From a checkpoint of a small transformer trained on Wikipedia.
Training: a variant of Adam for these matrices, 613M tokens, 10231 steps.
Each number is 200 + 30 x the weight over its row's rms, rounded and kept within 0 to 999. Layers, rows and columns count from 0. The size before them is the row's rms in percent of the matrix's.

# layer 4 attention value, 320x320, rms 0.0672, rows 176-191, columns 0-159
094,183,229,211,171,157,163,227,196,151,173,257,211,186,235,204,170,211,193,177,222,141,211,203,212,199,207,192,184,189,229,279,221,216,217,196,225,195,190,228,168,166,198,254,237,238,198,174,234,276,191,150,225,253,200,205,225,182,232,189,173,242,178,173,215,193,208,212,174,200,202,231,216,188,172,184,236,220,185,173,170,233,184,121,205,218,186,202,165,225,248,163,204,185,194,235,192,258,160,267,148,226,162,195,209,201,193,192,208,193,177,134,129,181,187,205,129,144,163,139,178,197,229,210,204,161,186,157,198,122,197,174,222,228,154,183,185,270,178,244,172,213,185,202,208,229,197,220,215,230,202,174,184,208,217,201,148,188,132,192,212
093,230,188,251,195,182,134,248,208,171,137,206,143,194,217,174,217,236,209,206,223,178,190,209,186,195,318,232,189,205,173,215,191,223,202,141,220,176,237,229,143,217,207,216,193,212,234,177,214,232,223,164,189,242,220,212,217,200,201,193,266,219,205,213,165,197,242,223,195,193,161,172,163,238,184,181,190,193,235,246,189,201,194,149,236,185,186,207,156,207,156,159,188,200,198,225,184,224,148,173,225,215,193,226,170,208,225,219,163,205,187,235,165,193,150,176,174,185,211,171,217,176,196,197,199,156,227,184,196,200,150,176,238,154,245,163,218,249,275,217,264,228,185,167,212,193,169,182,208,185,214,173,202,170,198,220,192,235,208,179,225
107,217,157,209,220,233,175,201,176,132,220,197,206,163,196,173,210,250,189,222,203,180,234,225,208,173,206,257,216,221,198,151,226,233,192,174,235,251,206,258,192,158,234,206,157,204,148,134,243,178,208,133,221,205,222,184,203,164,133,140,188,185,243,215,184,181,232,173,209,202,219,214,183,192,207,192,157,258,215,227,196,238,186,126,215,200,156,217,219,205,184,183,202,264,221,232,195,258,147,248,194,199,159,150,177,189,246,177,240,242,179,216,219,174,188,178,233,217,188,173,217,238,146,188,166,212,185,208,218,233,200,212,153,214,164,210,171,132,165,196,195,189,189,238,182,219,252,209,147,197,162,184,190,185,206,214,164,175,194,236,140
117,199,250,162,252,157,217,179,176,184,207,209,159,168,223,211,219,197,246,231,181,182,205,214,223,208,197,173,187,188,242,154,185,178,171,223,263,220,151,212,204,169,145,177,192,209,214,181,292,163,186,200,227,255,226,217,216,207,178,208,190,250,173,237,241,203,231,187,227,215,209,164,196,183,183,186,164,175,200,184,136,204,184,232,150,211,244,204,185,205,250,159,150,228,200,223,221,207,251,249,174,229,220,240,217,196,195,196,203,243,183,213,203,181,172,205,203,213,218,220,152,274,240,238,223,218,159,198,155,213,199,246,161,190,190,215,225,149,228,243,163,217,177,203,209,237,233,206,190,242,204,169,195,210,175,202,184,239,202,275,219
099,212,193,197,180,170,181,219,194,190,181,142,186,173,149,183,226,223,168,208,172,227,162,177,196,213,217,210,220,230,190,148,207,197,226,194,210,236,205,203,214,189,244,175,195,225,165,202,209,160,186,205,159,203,193,198,206,212,138,215,204,106,246,204,170,179,217,260,178,199,157,171,249,188,178,201,184,231,223,250,224,211,152,241,174,208,179,214,242,202,183,208,218,239,178,201,194,184,173,155,213,208,170,228,163,159,192,111,251,217,227,267,201,237,201,232,203,219,278,174,232,186,188,167,212,262,191,210,231,205,210,208,186,204,187,180,220,209,180,197,215,219,189,229,212,235,177,201,168,209,223,249,238,176,168,202,233,202,188,210,183
097,213,218,172,205,213,191,197,207,226,235,219,232,216,198,198,220,201,217,191,266,172,215,235,189,161,238,173,215,214,197,239,220,200,191,245,276,269,274,234,210,201,200,161,175,187,179,185,189,186,151,196,200,207,227,186,164,219,134,168,206,159,187,174,178,195,163,172,165,221,196,240,227,159,192,235,221,157,127,231,189,233,185,219,160,240,197,220,211,220,187,213,184,214,214,136,213,270,172,184,192,189,252,208,223,155,199,222,257,141,177,217,238,138,205,210,228,216,183,210,190,154,191,210,218,174,186,173,246,217,200,197,209,155,184,220,138,183,169,177,155,227,172,226,217,193,195,216,202,167,179,220,161,228,226,201,152,183,221,175,240
106,194,156,208,214,238,167,212,202,239,201,168,172,202,161,181,218,173,230,161,239,230,215,186,222,223,210,230,197,215,158,190,192,198,189,176,167,252,244,201,144,234,230,210,213,211,222,212,206,205,207,167,183,175,231,214,172,204,204,228,207,199,200,213,172,243,204,153,188,185,196,186,192,217,211,219,168,206,192,220,227,176,215,262,213,212,188,186,181,206,196,220,215,130,199,195,219,181,167,200,195,173,202,227,202,161,194,195,226,246,163,247,199,219,162,174,174,226,205,220,214,162,135,224,201,167,236,220,173,153,227,182,199,125,190,161,240,257,220,178,163,186,183,185,215,163,219,187,261,166,212,228,178,191,197,219,209,235,185,187,293
111,206,157,184,215,212,171,200,195,249,184,176,215,219,219,203,219,196,181,173,224,198,229,171,203,219,170,178,198,220,209,203,168,238,236,207,187,210,172,309,163,154,229,210,251,158,190,209,199,168,241,144,211,185,169,209,176,221,195,215,158,181,230,153,229,203,223,169,175,163,188,228,190,173,200,216,225,219,220,167,141,243,182,124,189,193,182,187,185,260,188,154,136,170,186,190,170,226,214,243,181,165,163,126,239,209,185,302,187,201,186,226,174,181,127,202,169,148,205,160,194,167,172,194,203,216,232,201,226,168,202,189,213,166,164,233,202,203,190,174,199,173,182,190,211,183,179,227,208,208,200,210,160,112,213,201,175,226,158,181,208
093,170,180,213,196,194,241,203,209,192,237,155,184,184,252,207,179,204,177,195,237,199,155,161,193,218,148,171,187,183,158,154,243,190,205,198,185,197,171,204,212,137,229,189,190,191,182,205,150,166,269,182,221,184,165,188,224,212,206,184,148,190,229,171,223,141,176,161,173,192,178,204,191,203,182,201,184,231,202,189,201,162,195,170,155,209,191,178,160,193,188,225,243,237,207,252,210,183,155,179,180,211,231,193,164,254,211,155,186,175,182,180,167,168,255,196,182,196,224,240,203,239,190,170,150,211,225,212,199,170,223,226,221,216,194,197,139,156,195,171,220,200,230,222,156,196,235,216,221,199,206,235,164,197,179,199,196,211,200,233,187
094,193,186,138,210,206,241,200,181,232,230,175,203,221,234,205,167,209,208,198,196,242,175,212,198,241,151,196,181,192,207,175,187,224,195,197,204,213,197,243,180,209,183,207,169,176,152,178,208,163,195,222,203,235,184,218,200,245,139,228,163,186,245,152,215,215,229,186,236,228,204,219,151,206,196,240,263,193,144,165,191,265,184,190,174,197,214,243,221,226,178,164,164,200,166,173,237,194,222,226,165,186,217,175,172,215,142,243,176,249,206,164,210,224,184,179,229,195,264,196,163,174,197,165,254,241,230,236,191,219,219,205,204,229,186,206,156,223,193,214,213,193,202,210,133,199,213,202,212,161,204,213,157,159,147,194,221,191,136,184,192
105,170,184,200,182,240,232,180,183,215,210,175,173,210,253,189,155,269,200,228,190,251,209,200,244,223,216,206,209,228,175,222,203,210,181,170,202,190,217,205,220,207,225,240,172,190,194,171,271,221,160,220,202,205,222,212,193,156,222,242,164,181,226,196,200,250,183,201,196,202,170,272,190,187,221,208,168,197,142,171,169,190,223,165,178,244,255,234,159,210,194,194,187,193,205,206,197,215,201,220,180,228,235,214,202,221,201,280,181,197,167,133,214,238,187,197,186,183,202,203,154,202,156,152,265,235,198,176,152,205,257,171,220,203,203,196,150,227,214,230,192,201,234,182,208,248,215,209,253,189,191,183,165,190,128,201,218,233,218,105,246
098,200,189,226,142,209,163,193,213,212,186,256,205,198,196,223,233,149,188,220,148,199,249,226,184,166,175,178,200,162,201,249,210,192,179,220,122,192,209,201,199,204,250,246,196,185,256,231,136,218,192,180,186,249,208,237,157,233,254,181,159,181,205,223,212,157,175,203,194,183,261,179,190,221,216,199,236,226,190,146,192,169,185,246,179,184,165,188,231,220,202,157,248,157,221,222,184,155,139,231,229,193,159,199,199,170,202,208,202,216,194,149,185,209,205,202,252,119,137,132,229,167,192,196,132,165,210,169,230,178,211,182,211,248,204,192,139,152,176,192,170,181,237,184,167,221,156,193,229,169,180,183,227,203,242,186,204,155,190,184,198
094,180,231,189,164,177,188,192,222,204,166,192,197,204,179,211,167,171,230,210,249,211,204,180,148,189,228,187,210,228,205,229,227,211,184,219,237,219,219,240,172,194,208,172,174,209,183,163,179,225,217,193,229,225,137,199,216,181,187,179,237,253,263,196,152,141,196,212,175,196,225,163,216,202,176,211,241,273,198,206,198,200,217,190,233,200,172,220,156,228,182,236,161,206,237,234,194,246,161,144,175,205,161,187,255,197,241,155,172,201,189,222,166,175,200,201,190,199,188,170,221,174,186,192,159,224,177,148,215,218,207,213,190,175,199,166,206,221,280,178,209,156,224,180,182,144,164,194,208,211,199,224,157,237,218,185,167,140,227,229,167
105,202,187,165,251,242,241,182,198,179,192,134,171,193,178,178,193,268,207,219,208,195,154,186,204,247,167,232,235,211,212,174,244,225,196,203,241,152,204,209,187,150,206,227,205,200,193,187,281,225,166,235,224,220,208,191,208,137,185,238,133,169,166,199,177,210,160,220,220,203,210,226,216,209,214,229,157,207,206,194,226,208,222,175,157,225,206,212,146,167,178,246,234,243,200,196,229,202,196,206,144,189,215,187,173,248,179,169,250,196,149,154,156,185,195,202,193,179,148,215,203,214,190,187,227,238,220,204,122,216,249,203,272,254,162,231,162,223,194,135,208,187,193,197,236,215,212,203,222,176,201,192,216,198,204,203,195,235,182,145,215
093,169,150,190,208,265,176,208,184,211,215,217,246,192,212,206,207,204,187,196,198,214,216,211,214,217,162,214,187,205,173,149,189,211,216,167,212,191,180,216,218,197,195,177,157,168,167,205,200,156,208,204,209,196,231,170,199,192,160,183,157,109,214,221,175,240,224,140,200,221,167,187,291,183,202,214,144,248,235,199,238,188,179,231,190,225,238,182,243,174,216,173,191,188,201,139,213,131,208,238,223,152,195,195,156,187,158,150,184,168,175,212,257,205,176,192,208,170,252,164,206,210,199,186,181,193,221,251,151,191,157,197,207,168,189,241,194,195,147,182,152,162,183,224,182,154,240,191,157,198,207,187,246,221,219,185,219,243,140,147,214
105,194,218,211,161,122,209,219,188,219,187,140,176,163,251,202,192,195,187,204,220,185,176,220,200,215,157,231,211,169,201,193,180,203,217,138,244,194,187,181,211,195,173,208,169,234,169,172,211,192,216,231,206,257,224,201,223,171,203,226,240,209,231,187,254,145,223,266,212,192,224,174,177,229,183,219,165,202,151,206,166,218,168,171,175,136,236,211,135,185,177,145,194,258,208,229,198,185,201,195,174,216,221,231,203,223,182,210,172,215,216,159,209,181,208,241,206,189,203,269,150,250,197,171,221,205,244,161,226,243,210,222,194,189,244,192,158,196,223,179,190,211,221,184,161,241,184,192,186,179,198,173,206,197,168,214,192,226,218,215,193
# layer 4 attention output (transposed), 320x320, rms 0.0605, rows 176-191, columns 0-159
098,209,215,218,218,165,176,201,201,189,227,215,223,198,219,188,197,199,192,160,212,201,224,232,147,196,185,192,202,171,188,213,185,165,179,191,208,185,190,198,233,248,201,213,218,205,210,229,228,198,165,173,192,220,153,268,201,226,257,151,222,198,177,245,178,242,242,223,209,189,221,230,208,240,140,163,154,220,211,231,152,183,183,180,199,194,204,193,182,196,242,233,207,255,202,236,229,221,211,187,211,224,229,189,208,188,150,163,222,222,223,180,223,182,181,305,230,276,184,250,199,216,232,232,222,235,212,190,140,200,223,185,166,239,199,172,186,260,199,228,128,224,191,189,166,217,237,184,261,211,199,190,228,271,248,255,153,154,165,197,205
093,174,161,192,157,180,196,182,175,228,248,223,225,174,239,235,187,157,247,227,172,209,161,221,203,175,241,204,191,184,191,244,199,180,207,223,201,182,223,191,227,204,197,175,157,217,205,234,225,182,192,178,180,270,172,203,232,216,221,176,221,194,201,201,179,203,222,191,220,251,188,216,187,166,208,189,178,219,189,211,170,168,150,202,185,229,177,192,215,182,168,221,175,169,211,197,180,191,142,159,203,199,177,195,222,168,127,220,140,228,200,167,205,220,214,260,193,194,236,184,204,256,208,211,181,174,202,190,178,127,196,135,251,197,195,223,180,201,215,232,176,129,207,154,159,223,181,214,218,223,142,177,203,202,194,173,205,213,235,166,220
106,149,201,201,157,195,195,217,210,223,256,207,228,192,188,191,166,227,223,188,203,218,250,205,280,176,171,200,180,199,246,195,226,180,154,247,237,248,195,174,214,212,208,188,182,170,203,187,186,217,189,178,172,199,243,154,176,174,256,180,183,175,225,239,139,228,193,217,276,173,186,217,156,222,219,212,180,244,247,224,214,179,235,200,251,135,137,143,229,178,146,250,155,198,208,209,191,207,212,189,194,211,234,244,213,220,192,191,217,224,212,207,173,197,182,183,254,218,185,160,197,189,217,167,184,219,199,192,180,163,273,168,158,173,207,168,187,224,207,220,177,202,216,151,216,136,218,187,232,226,211,155,225,172,138,243,201,138,260,165,152
108,181,194,174,230,212,178,182,202,177,187,241,168,214,189,196,236,215,186,164,226,215,235,207,201,205,171,195,229,189,230,180,197,208,149,216,200,231,178,196,197,216,253,227,203,220,153,217,210,201,221,197,240,164,246,230,218,202,225,166,176,202,164,268,200,198,183,224,214,128,188,207,227,195,211,190,233,201,213,220,174,175,237,168,235,232,194,123,230,277,162,210,209,252,239,224,188,162,243,207,176,176,195,165,225,185,154,218,237,228,207,209,249,130,185,180,212,214,158,223,176,202,229,207,193,195,223,195,158,221,214,191,195,217,241,176,165,272,195,180,190,166,156,189,219,199,204,150,187,231,240,223,178,226,265,173,161,210,197,186,226
099,152,160,191,161,230,201,211,190,224,254,204,212,166,198,212,199,223,235,217,176,193,198,172,225,194,195,192,225,232,219,218,194,186,206,252,209,203,227,207,205,176,152,182,167,163,208,224,221,225,203,227,181,255,221,168,193,147,204,198,150,159,265,190,218,134,191,189,218,282,167,168,134,200,235,223,232,174,178,194,158,204,218,263,198,190,157,192,216,212,177,242,202,131,173,170,215,199,182,200,184,181,222,217,211,164,218,208,207,195,218,203,217,244,205,194,186,218,219,139,214,174,229,205,176,215,194,159,211,153,223,215,221,146,183,237,226,185,214,187,221,173,216,173,172,205,166,203,189,250,200,137,220,124,204,185,182,223,245,221,200
095,220,237,224,212,193,187,221,176,196,196,193,220,216,168,171,201,193,213,192,224,182,229,186,189,187,198,207,225,198,200,177,212,165,191,195,192,195,214,159,164,233,210,165,144,198,197,226,182,171,221,202,226,211,171,234,230,210,194,149,225,219,171,220,168,196,144,186,211,205,211,186,250,174,171,143,177,210,204,207,242,214,173,111,205,140,188,168,208,140,175,193,179,210,184,201,202,201,168,185,198,208,270,191,188,231,226,160,222,209,208,230,234,163,211,215,228,167,175,236,152,178,213,173,198,281,162,210,219,205,215,198,223,183,171,176,205,208,176,205,224,196,188,197,227,182,246,187,277,178,243,164,195,147,155,292,205,158,177,188,151
102,200,191,187,181,185,240,200,199,224,221,197,219,168,201,193,210,173,196,278,196,213,168,204,178,184,198,213,171,223,192,222,219,148,234,210,208,203,221,227,184,161,119,154,181,274,227,180,230,165,166,179,204,219,184,162,237,201,169,205,235,191,177,164,171,181,184,203,182,260,211,226,163,212,161,247,175,214,200,179,244,197,202,221,177,151,178,186,154,165,215,181,176,168,219,192,239,205,183,206,171,156,204,228,233,205,233,210,140,227,150,193,258,198,220,183,230,217,232,247,197,221,205,253,158,141,161,199,145,165,243,198,257,189,154,239,230,190,141,197,224,203,184,192,157,228,188,241,228,139,167,200,198,197,183,212,190,207,204,201,236
105,210,221,197,193,187,187,176,222,191,265,198,211,147,222,198,152,202,183,200,224,206,194,205,184,163,182,186,206,198,190,192,216,131,195,137,213,118,228,239,182,155,167,175,159,173,219,201,185,171,191,232,187,242,128,193,208,232,216,180,249,206,203,155,147,251,260,193,207,225,198,219,210,214,171,227,173,214,187,182,182,221,160,191,198,193,194,153,216,168,287,219,161,214,207,281,203,223,200,235,198,230,209,282,177,295,203,184,204,230,165,164,237,229,171,217,173,221,237,198,179,200,199,218,208,207,149,188,197,193,249,210,261,203,200,161,240,200,195,188,182,196,198,193,189,214,241,181,233,188,204,107,216,170,229,258,194,156,156,204,186
097,211,240,198,176,193,195,210,183,247,172,188,221,221,192,235,235,245,144,222,189,218,175,191,196,220,161,186,229,215,156,159,256,191,217,220,201,281,167,223,177,205,190,177,230,199,225,146,154,208,191,189,226,208,150,186,165,225,181,210,215,202,203,172,228,183,206,219,184,152,220,231,218,234,197,183,202,198,237,166,222,206,271,211,249,208,233,258,181,193,202,197,223,187,218,202,237,215,196,197,180,195,261,182,154,159,227,198,182,182,186,207,179,194,177,164,242,215,244,231,187,209,154,204,188,226,168,208,213,229,170,197,143,183,210,225,151,230,205,231,244,246,201,232,246,119,192,194,186,229,180,268,272,209,159,214,145,180,198,153,205
096,174,223,186,194,229,205,230,217,185,183,187,178,229,175,247,202,196,189,180,227,217,173,211,181,197,174,180,223,184,205,160,207,177,223,231,121,190,226,209,181,122,198,229,174,221,189,179,188,210,168,220,236,201,166,195,208,243,179,238,219,179,194,188,179,250,233,189,137,190,208,181,238,217,205,221,199,209,205,183,241,269,245,198,242,234,196,176,200,221,285,185,217,256,195,227,215,190,209,208,187,159,220,202,164,239,232,209,227,200,196,175,209,221,156,202,202,209,234,254,158,187,208,182,209,217,135,162,167,256,163,250,212,224,184,202,207,228,154,216,226,190,169,249,210,219,244,197,200,181,274,244,216,174,223,234,215,170,175,178,183
103,148,190,206,204,207,206,184,185,181,174,177,228,184,185,240,194,220,187,169,198,186,194,208,199,197,203,195,199,182,233,187,198,209,213,221,175,203,217,188,192,114,263,176,198,218,185,189,194,190,144,221,220,206,174,214,197,241,175,220,189,188,226,209,170,233,203,212,123,189,180,278,228,196,229,172,185,223,254,197,220,183,251,221,217,226,254,229,193,211,268,241,239,199,229,193,198,171,227,192,246,208,245,204,184,220,180,207,203,183,163,188,204,187,190,241,177,207,246,239,184,223,163,186,196,205,203,164,186,256,107,223,142,228,167,159,209,150,207,228,172,180,188,239,206,208,253,204,237,212,218,212,206,200,217,225,209,208,206,139,144
102,238,205,245,212,180,226,240,230,193,193,175,196,264,201,179,157,204,191,200,201,195,223,199,180,187,186,186,171,192,174,191,164,199,196,142,202,196,192,203,228,242,188,246,185,171,273,121,221,209,182,203,174,214,177,213,129,218,172,201,202,183,208,239,194,261,233,161,174,232,189,208,200,235,182,232,168,196,213,195,167,212,160,207,141,201,199,276,209,219,242,197,173,237,170,180,212,276,179,203,192,236,187,225,189,196,257,117,234,213,181,206,152,230,178,196,215,226,152,194,152,158,188,201,195,248,185,159,168,202,213,180,182,186,191,179,220,152,193,215,209,236,264,211,179,203,181,216,185,184,227,206,219,207,220,212,196,189,188,238,198
094,190,229,206,150,187,169,220,172,224,224,196,248,188,189,208,201,199,175,187,210,219,183,188,179,178,188,178,229,200,205,203,244,150,168,217,151,233,177,168,178,240,198,186,195,186,226,201,193,215,238,188,214,197,186,258,201,206,235,190,254,193,178,194,198,212,223,224,193,189,228,197,215,191,158,213,150,183,203,206,232,208,213,177,216,178,233,200,178,147,190,192,145,170,214,203,228,212,174,187,141,158,222,144,152,180,222,198,171,224,159,204,215,179,197,222,260,237,216,215,171,217,192,208,173,192,165,217,204,177,215,111,206,183,218,225,147,246,199,225,220,192,200,167,254,181,176,189,220,252,172,204,267,182,162,182,191,141,203,148,202
104,183,208,192,206,209,223,218,151,183,153,188,223,153,181,203,237,260,192,189,177,196,174,188,227,214,189,195,198,182,204,174,250,186,187,221,197,214,163,189,165,170,240,185,242,214,179,173,225,214,178,248,239,239,231,179,223,220,173,179,149,222,187,211,194,200,175,229,194,160,199,266,238,173,213,160,188,209,248,209,250,177,244,223,211,168,217,244,179,192,210,187,255,156,229,188,243,162,230,188,246,191,271,171,143,175,178,192,211,198,182,215,205,183,164,209,212,174,218,218,208,216,216,213,248,255,230,244,174,285,130,229,137,215,156,197,165,218,168,219,205,236,145,205,221,174,223,176,237,211,198,224,204,189,217,263,170,148,174,145,165
095,214,226,179,216,227,240,221,211,237,227,210,169,195,170,206,196,206,212,253,184,194,224,166,255,215,185,216,139,217,214,186,215,196,201,193,292,160,204,236,206,156,170,180,179,168,206,174,179,189,208,244,177,195,202,157,191,130,179,210,161,232,197,196,205,207,171,158,168,193,223,183,193,219,211,224,248,214,221,193,185,201,171,241,194,181,134,186,196,216,248,193,205,143,217,212,208,176,196,246,209,223,191,281,226,253,224,220,207,169,206,211,179,251,200,155,202,174,221,190,211,134,213,178,207,220,182,201,224,215,208,308,178,183,188,176,266,149,186,137,182,226,219,218,170,226,202,222,200,136,224,185,142,167,218,209,162,215,203,222,201
102,139,182,199,189,198,174,210,219,201,165,213,195,232,222,262,203,200,183,159,181,207,170,219,203,194,174,203,254,160,207,209,180,227,220,220,117,246,198,185,195,188,232,254,171,220,192,171,190,198,176,214,226,223,201,213,183,228,204,221,216,201,211,229,228,182,205,200,192,193,204,168,233,176,261,183,231,174,206,209,180,217,216,182,180,264,200,255,214,209,191,196,212,209,229,168,191,167,199,184,188,193,215,137,167,126,175,211,192,206,187,209,202,191,209,218,181,211,183,184,188,262,214,180,230,195,174,162,148,218,122,152,208,203,203,173,150,200,209,250,196,174,189,210,238,207,147,162,158,257,222,260,242,219,266,170,181,234,230,150,259
# layer 4 attention query, 320x320, rms 0.0567, rows 192-197, columns 0-159
097,217,232,203,206,203,194,240,225,235,215,162,247,237,172,228,222,209,246,218,193,228,165,140,134,213,149,218,197,197,167,137,161,137,217,189,196,214,257,189,249,173,200,194,238,150,208,134,219,168,166,180,221,192,187,193,180,219,206,199,200,173,201,205,170,195,185,189,144,145,178,249,222,173,212,230,141,234,191,215,210,154,169,175,186,239,204,204,183,183,203,184,188,219,233,165,126,210,224,230,223,168,177,178,292,185,210,200,165,274,205,199,200,166,193,174,179,191,216,183,245,152,236,231,195,211,192,174,258,182,173,231,209,188,224,234,204,220,208,254,233,206,246,167,163,163,136,174,208,195,181,162,215,176,201,202,245,206,179,203,181
113,202,241,194,181,189,181,233,213,198,250,154,224,251,200,211,229,208,228,229,186,242,118,147,175,169,192,179,167,183,202,180,211,159,205,184,187,215,231,228,229,201,211,209,218,167,221,171,200,211,172,155,230,186,146,190,196,208,249,174,208,151,257,197,189,211,187,188,135,168,144,244,207,196,253,230,143,209,191,218,202,161,138,178,203,207,206,200,216,172,167,175,178,210,250,201,170,199,209,179,202,198,190,202,289,150,213,226,156,290,210,192,213,200,175,209,156,161,216,164,240,195,205,222,200,205,176,209,257,190,150,212,213,209,221,210,214,225,215,229,211,221,233,168,140,181,137,148,212,234,204,142,201,184,193,210,280,209,192,173,158
096,213,169,209,280,226,242,165,204,243,234,161,245,195,184,219,186,215,158,186,194,202,213,178,165,190,164,191,211,219,223,180,183,223,206,181,256,211,235,206,196,215,179,183,209,253,223,157,196,194,203,226,156,247,247,236,188,249,185,239,232,241,170,225,181,193,239,198,220,218,242,195,193,159,166,181,175,229,224,144,279,163,273,191,225,175,183,230,181,223,236,257,175,239,164,217,197,238,186,251,162,149,238,206,229,225,173,201,220,244,189,249,237,256,249,212,219,191,157,172,192,157,227,217,223,288,211,155,180,191,255,228,185,186,202,240,208,217,192,265,188,188,189,216,202,171,195,199,199,241,198,218,276,216,229,163,213,132,192,215,219
099,162,168,184,194,167,144,210,191,143,250,193,260,216,243,221,212,190,237,210,200,215,135,118,140,207,176,234,178,160,176,223,173,151,186,218,203,217,284,179,246,166,241,199,184,230,217,212,169,182,250,162,224,206,152,167,172,197,221,230,222,192,210,195,155,225,164,185,113,202,208,199,204,165,209,201,119,203,201,236,153,176,194,163,209,216,224,204,147,215,191,226,200,237,191,204,199,186,242,225,200,222,224,189,252,222,213,193,183,283,184,194,240,229,178,182,173,188,217,189,178,213,229,220,206,232,182,243,247,213,216,219,216,167,212,211,210,219,191,257,217,176,169,162,154,192,158,181,211,204,194,182,247,219,171,202,218,252,243,215,182
097,165,216,172,178,216,168,220,229,203,204,173,164,204,239,217,173,189,204,206,220,177,173,241,186,177,236,206,168,169,216,223,200,190,206,234,160,167,211,216,250,221,218,209,217,258,222,216,235,234,236,183,190,195,148,206,186,244,229,226,223,209,214,174,208,210,169,232,180,216,201,216,141,191,195,209,175,183,159,169,174,209,190,144,232,202,217,245,169,204,198,213,138,228,181,201,196,176,188,185,216,273,157,217,201,194,198,225,161,231,215,137,219,180,184,235,209,190,176,154,175,190,133,143,195,216,140,192,197,255,202,202,225,187,192,201,232,184,214,286,206,193,187,209,210,215,175,230,219,246,197,197,176,234,235,155,191,202,183,216,213
101,166,198,191,165,193,131,187,224,160,217,202,179,167,185,175,176,190,250,181,225,239,201,232,223,153,238,242,181,167,204,203,201,180,174,184,182,188,209,200,237,173,243,195,219,212,186,193,201,174,241,185,204,220,179,128,210,151,235,201,225,182,266,245,165,216,160,162,232,199,189,223,236,227,229,194,202,193,207,204,147,274,179,185,231,194,197,189,187,176,177,193,149,207,202,224,195,207,199,228,208,219,154,246,190,199,120,124,202,237,209,204,152,204,215,202,167,180,248,177,141,237,235,250,198,234,172,254,198,241,160,222,247,221,232,229,233,180,210,201,208,222,185,246,209,198,190,196,225,191,179,188,199,214,206,215,200,248,180,205,228
# layer 4 attention key, 320x320, rms 0.0559, rows 192-197, columns 0-159
170,222,264,208,179,175,224,298,143,184,217,244,155,245,191,171,253,191,262,226,189,225,122,176,210,178,196,213,140,132,200,198,219,171,218,232,199,212,171,208,212,185,207,198,216,178,209,202,222,184,191,188,260,197,184,160,233,176,221,167,191,167,213,192,180,229,147,174,175,123,185,233,196,243,286,246,178,182,204,217,173,194,147,199,177,219,219,141,199,172,156,187,186,172,285,206,143,202,220,186,228,189,155,173,222,188,204,207,147,214,190,197,182,156,209,185,166,178,203,187,190,226,223,229,187,190,171,226,233,169,162,201,225,194,211,202,179,214,213,204,184,222,236,151,181,190,150,113,239,184,258,151,169,208,194,240,251,237,196,189,202
116,191,232,234,195,178,200,298,147,204,196,250,173,231,226,197,253,197,233,188,205,192,87,167,195,191,191,215,165,160,194,213,232,183,197,221,214,204,166,203,214,206,214,177,217,204,184,186,217,198,184,184,235,182,180,163,242,199,241,162,166,171,226,201,199,213,177,175,193,143,198,207,212,255,262,269,185,187,216,217,187,198,142,207,186,226,204,146,212,166,177,191,183,170,300,185,140,233,214,174,223,192,190,171,231,171,226,195,172,232,217,210,200,127,209,204,166,189,212,157,195,227,244,246,163,212,141,233,207,175,181,200,197,190,221,202,200,179,188,171,204,204,246,156,152,188,158,143,212,172,248,146,152,194,197,233,221,222,211,168,200
090,210,224,164,179,246,216,145,209,273,197,143,198,141,194,198,164,186,223,169,119,178,211,201,221,178,187,197,264,228,219,232,236,187,216,170,225,130,177,180,226,178,189,219,183,174,194,246,171,195,177,186,199,200,217,161,175,218,221,213,151,220,261,214,218,160,165,222,176,254,175,209,189,204,159,233,190,208,180,203,242,164,208,198,257,205,227,185,211,172,245,184,212,205,193,221,193,147,162,152,199,154,256,264,202,178,159,210,217,175,173,187,211,175,233,222,201,226,175,224,166,220,135,186,178,217,288,192,158,244,191,199,216,233,177,214,263,214,190,190,218,187,175,239,282,220,238,220,222,155,188,185,184,224,203,166,192,205,211,203,214
103,165,186,201,265,211,219,242,169,187,153,174,184,218,241,196,208,178,238,194,164,233,137,160,235,231,177,190,183,231,215,174,198,226,162,193,194,180,205,246,179,190,202,237,227,185,135,176,190,220,211,192,238,201,178,195,179,177,216,121,116,179,164,217,160,241,186,199,172,178,150,197,215,229,238,241,202,206,225,215,183,206,152,186,226,212,179,142,172,148,175,203,223,204,226,174,143,267,195,185,206,168,146,223,173,123,213,182,176,215,154,211,206,171,211,177,215,216,195,185,185,260,217,239,176,206,171,212,161,160,226,210,208,227,206,214,228,184,151,201,201,190,167,197,245,274,176,180,232,160,227,134,179,211,272,227,242,236,250,187,195
095,185,158,180,225,177,182,185,183,155,167,223,234,224,179,176,181,215,171,169,177,200,187,179,206,210,186,198,218,259,184,196,204,210,225,210,155,219,215,191,183,254,158,187,140,148,157,161,163,195,250,164,226,211,157,210,168,227,151,188,192,163,184,194,243,201,200,173,190,170,214,214,268,206,199,266,196,218,192,191,212,211,201,165,258,263,173,236,178,207,189,198,203,232,193,173,173,237,218,228,152,202,172,189,249,159,208,188,206,149,186,258,214,210,142,160,209,221,202,190,202,190,157,254,183,159,209,163,240,177,145,201,200,158,254,218,237,152,195,177,165,268,167,216,191,206,258,238,162,226,182,171,180,241,260,202,227,200,179,192,185
110,219,198,230,254,176,201,240,142,150,182,278,202,252,234,220,257,157,170,219,187,152,214,241,227,119,199,134,92,184,251,217,190,143,189,202,188,203,184,227,172,173,178,185,279,189,218,169,207,208,219,168,220,212,176,148,216,179,194,183,225,198,194,221,168,217,171,175,255,195,228,208,181,232,265,233,187,192,217,198,177,200,170,171,149,199,179,215,211,226,212,235,218,192,232,190,230,233,213,195,232,255,167,209,187,212,216,208,172,175,209,214,220,250,202,191,229,190,201,181,192,282,200,249,212,176,141,241,195,208,217,187,188,232,167,222,171,205,184,206,207,187,221,220,125,145,159,145,205,187,239,168,178,203,208,210,230,190,155,215,211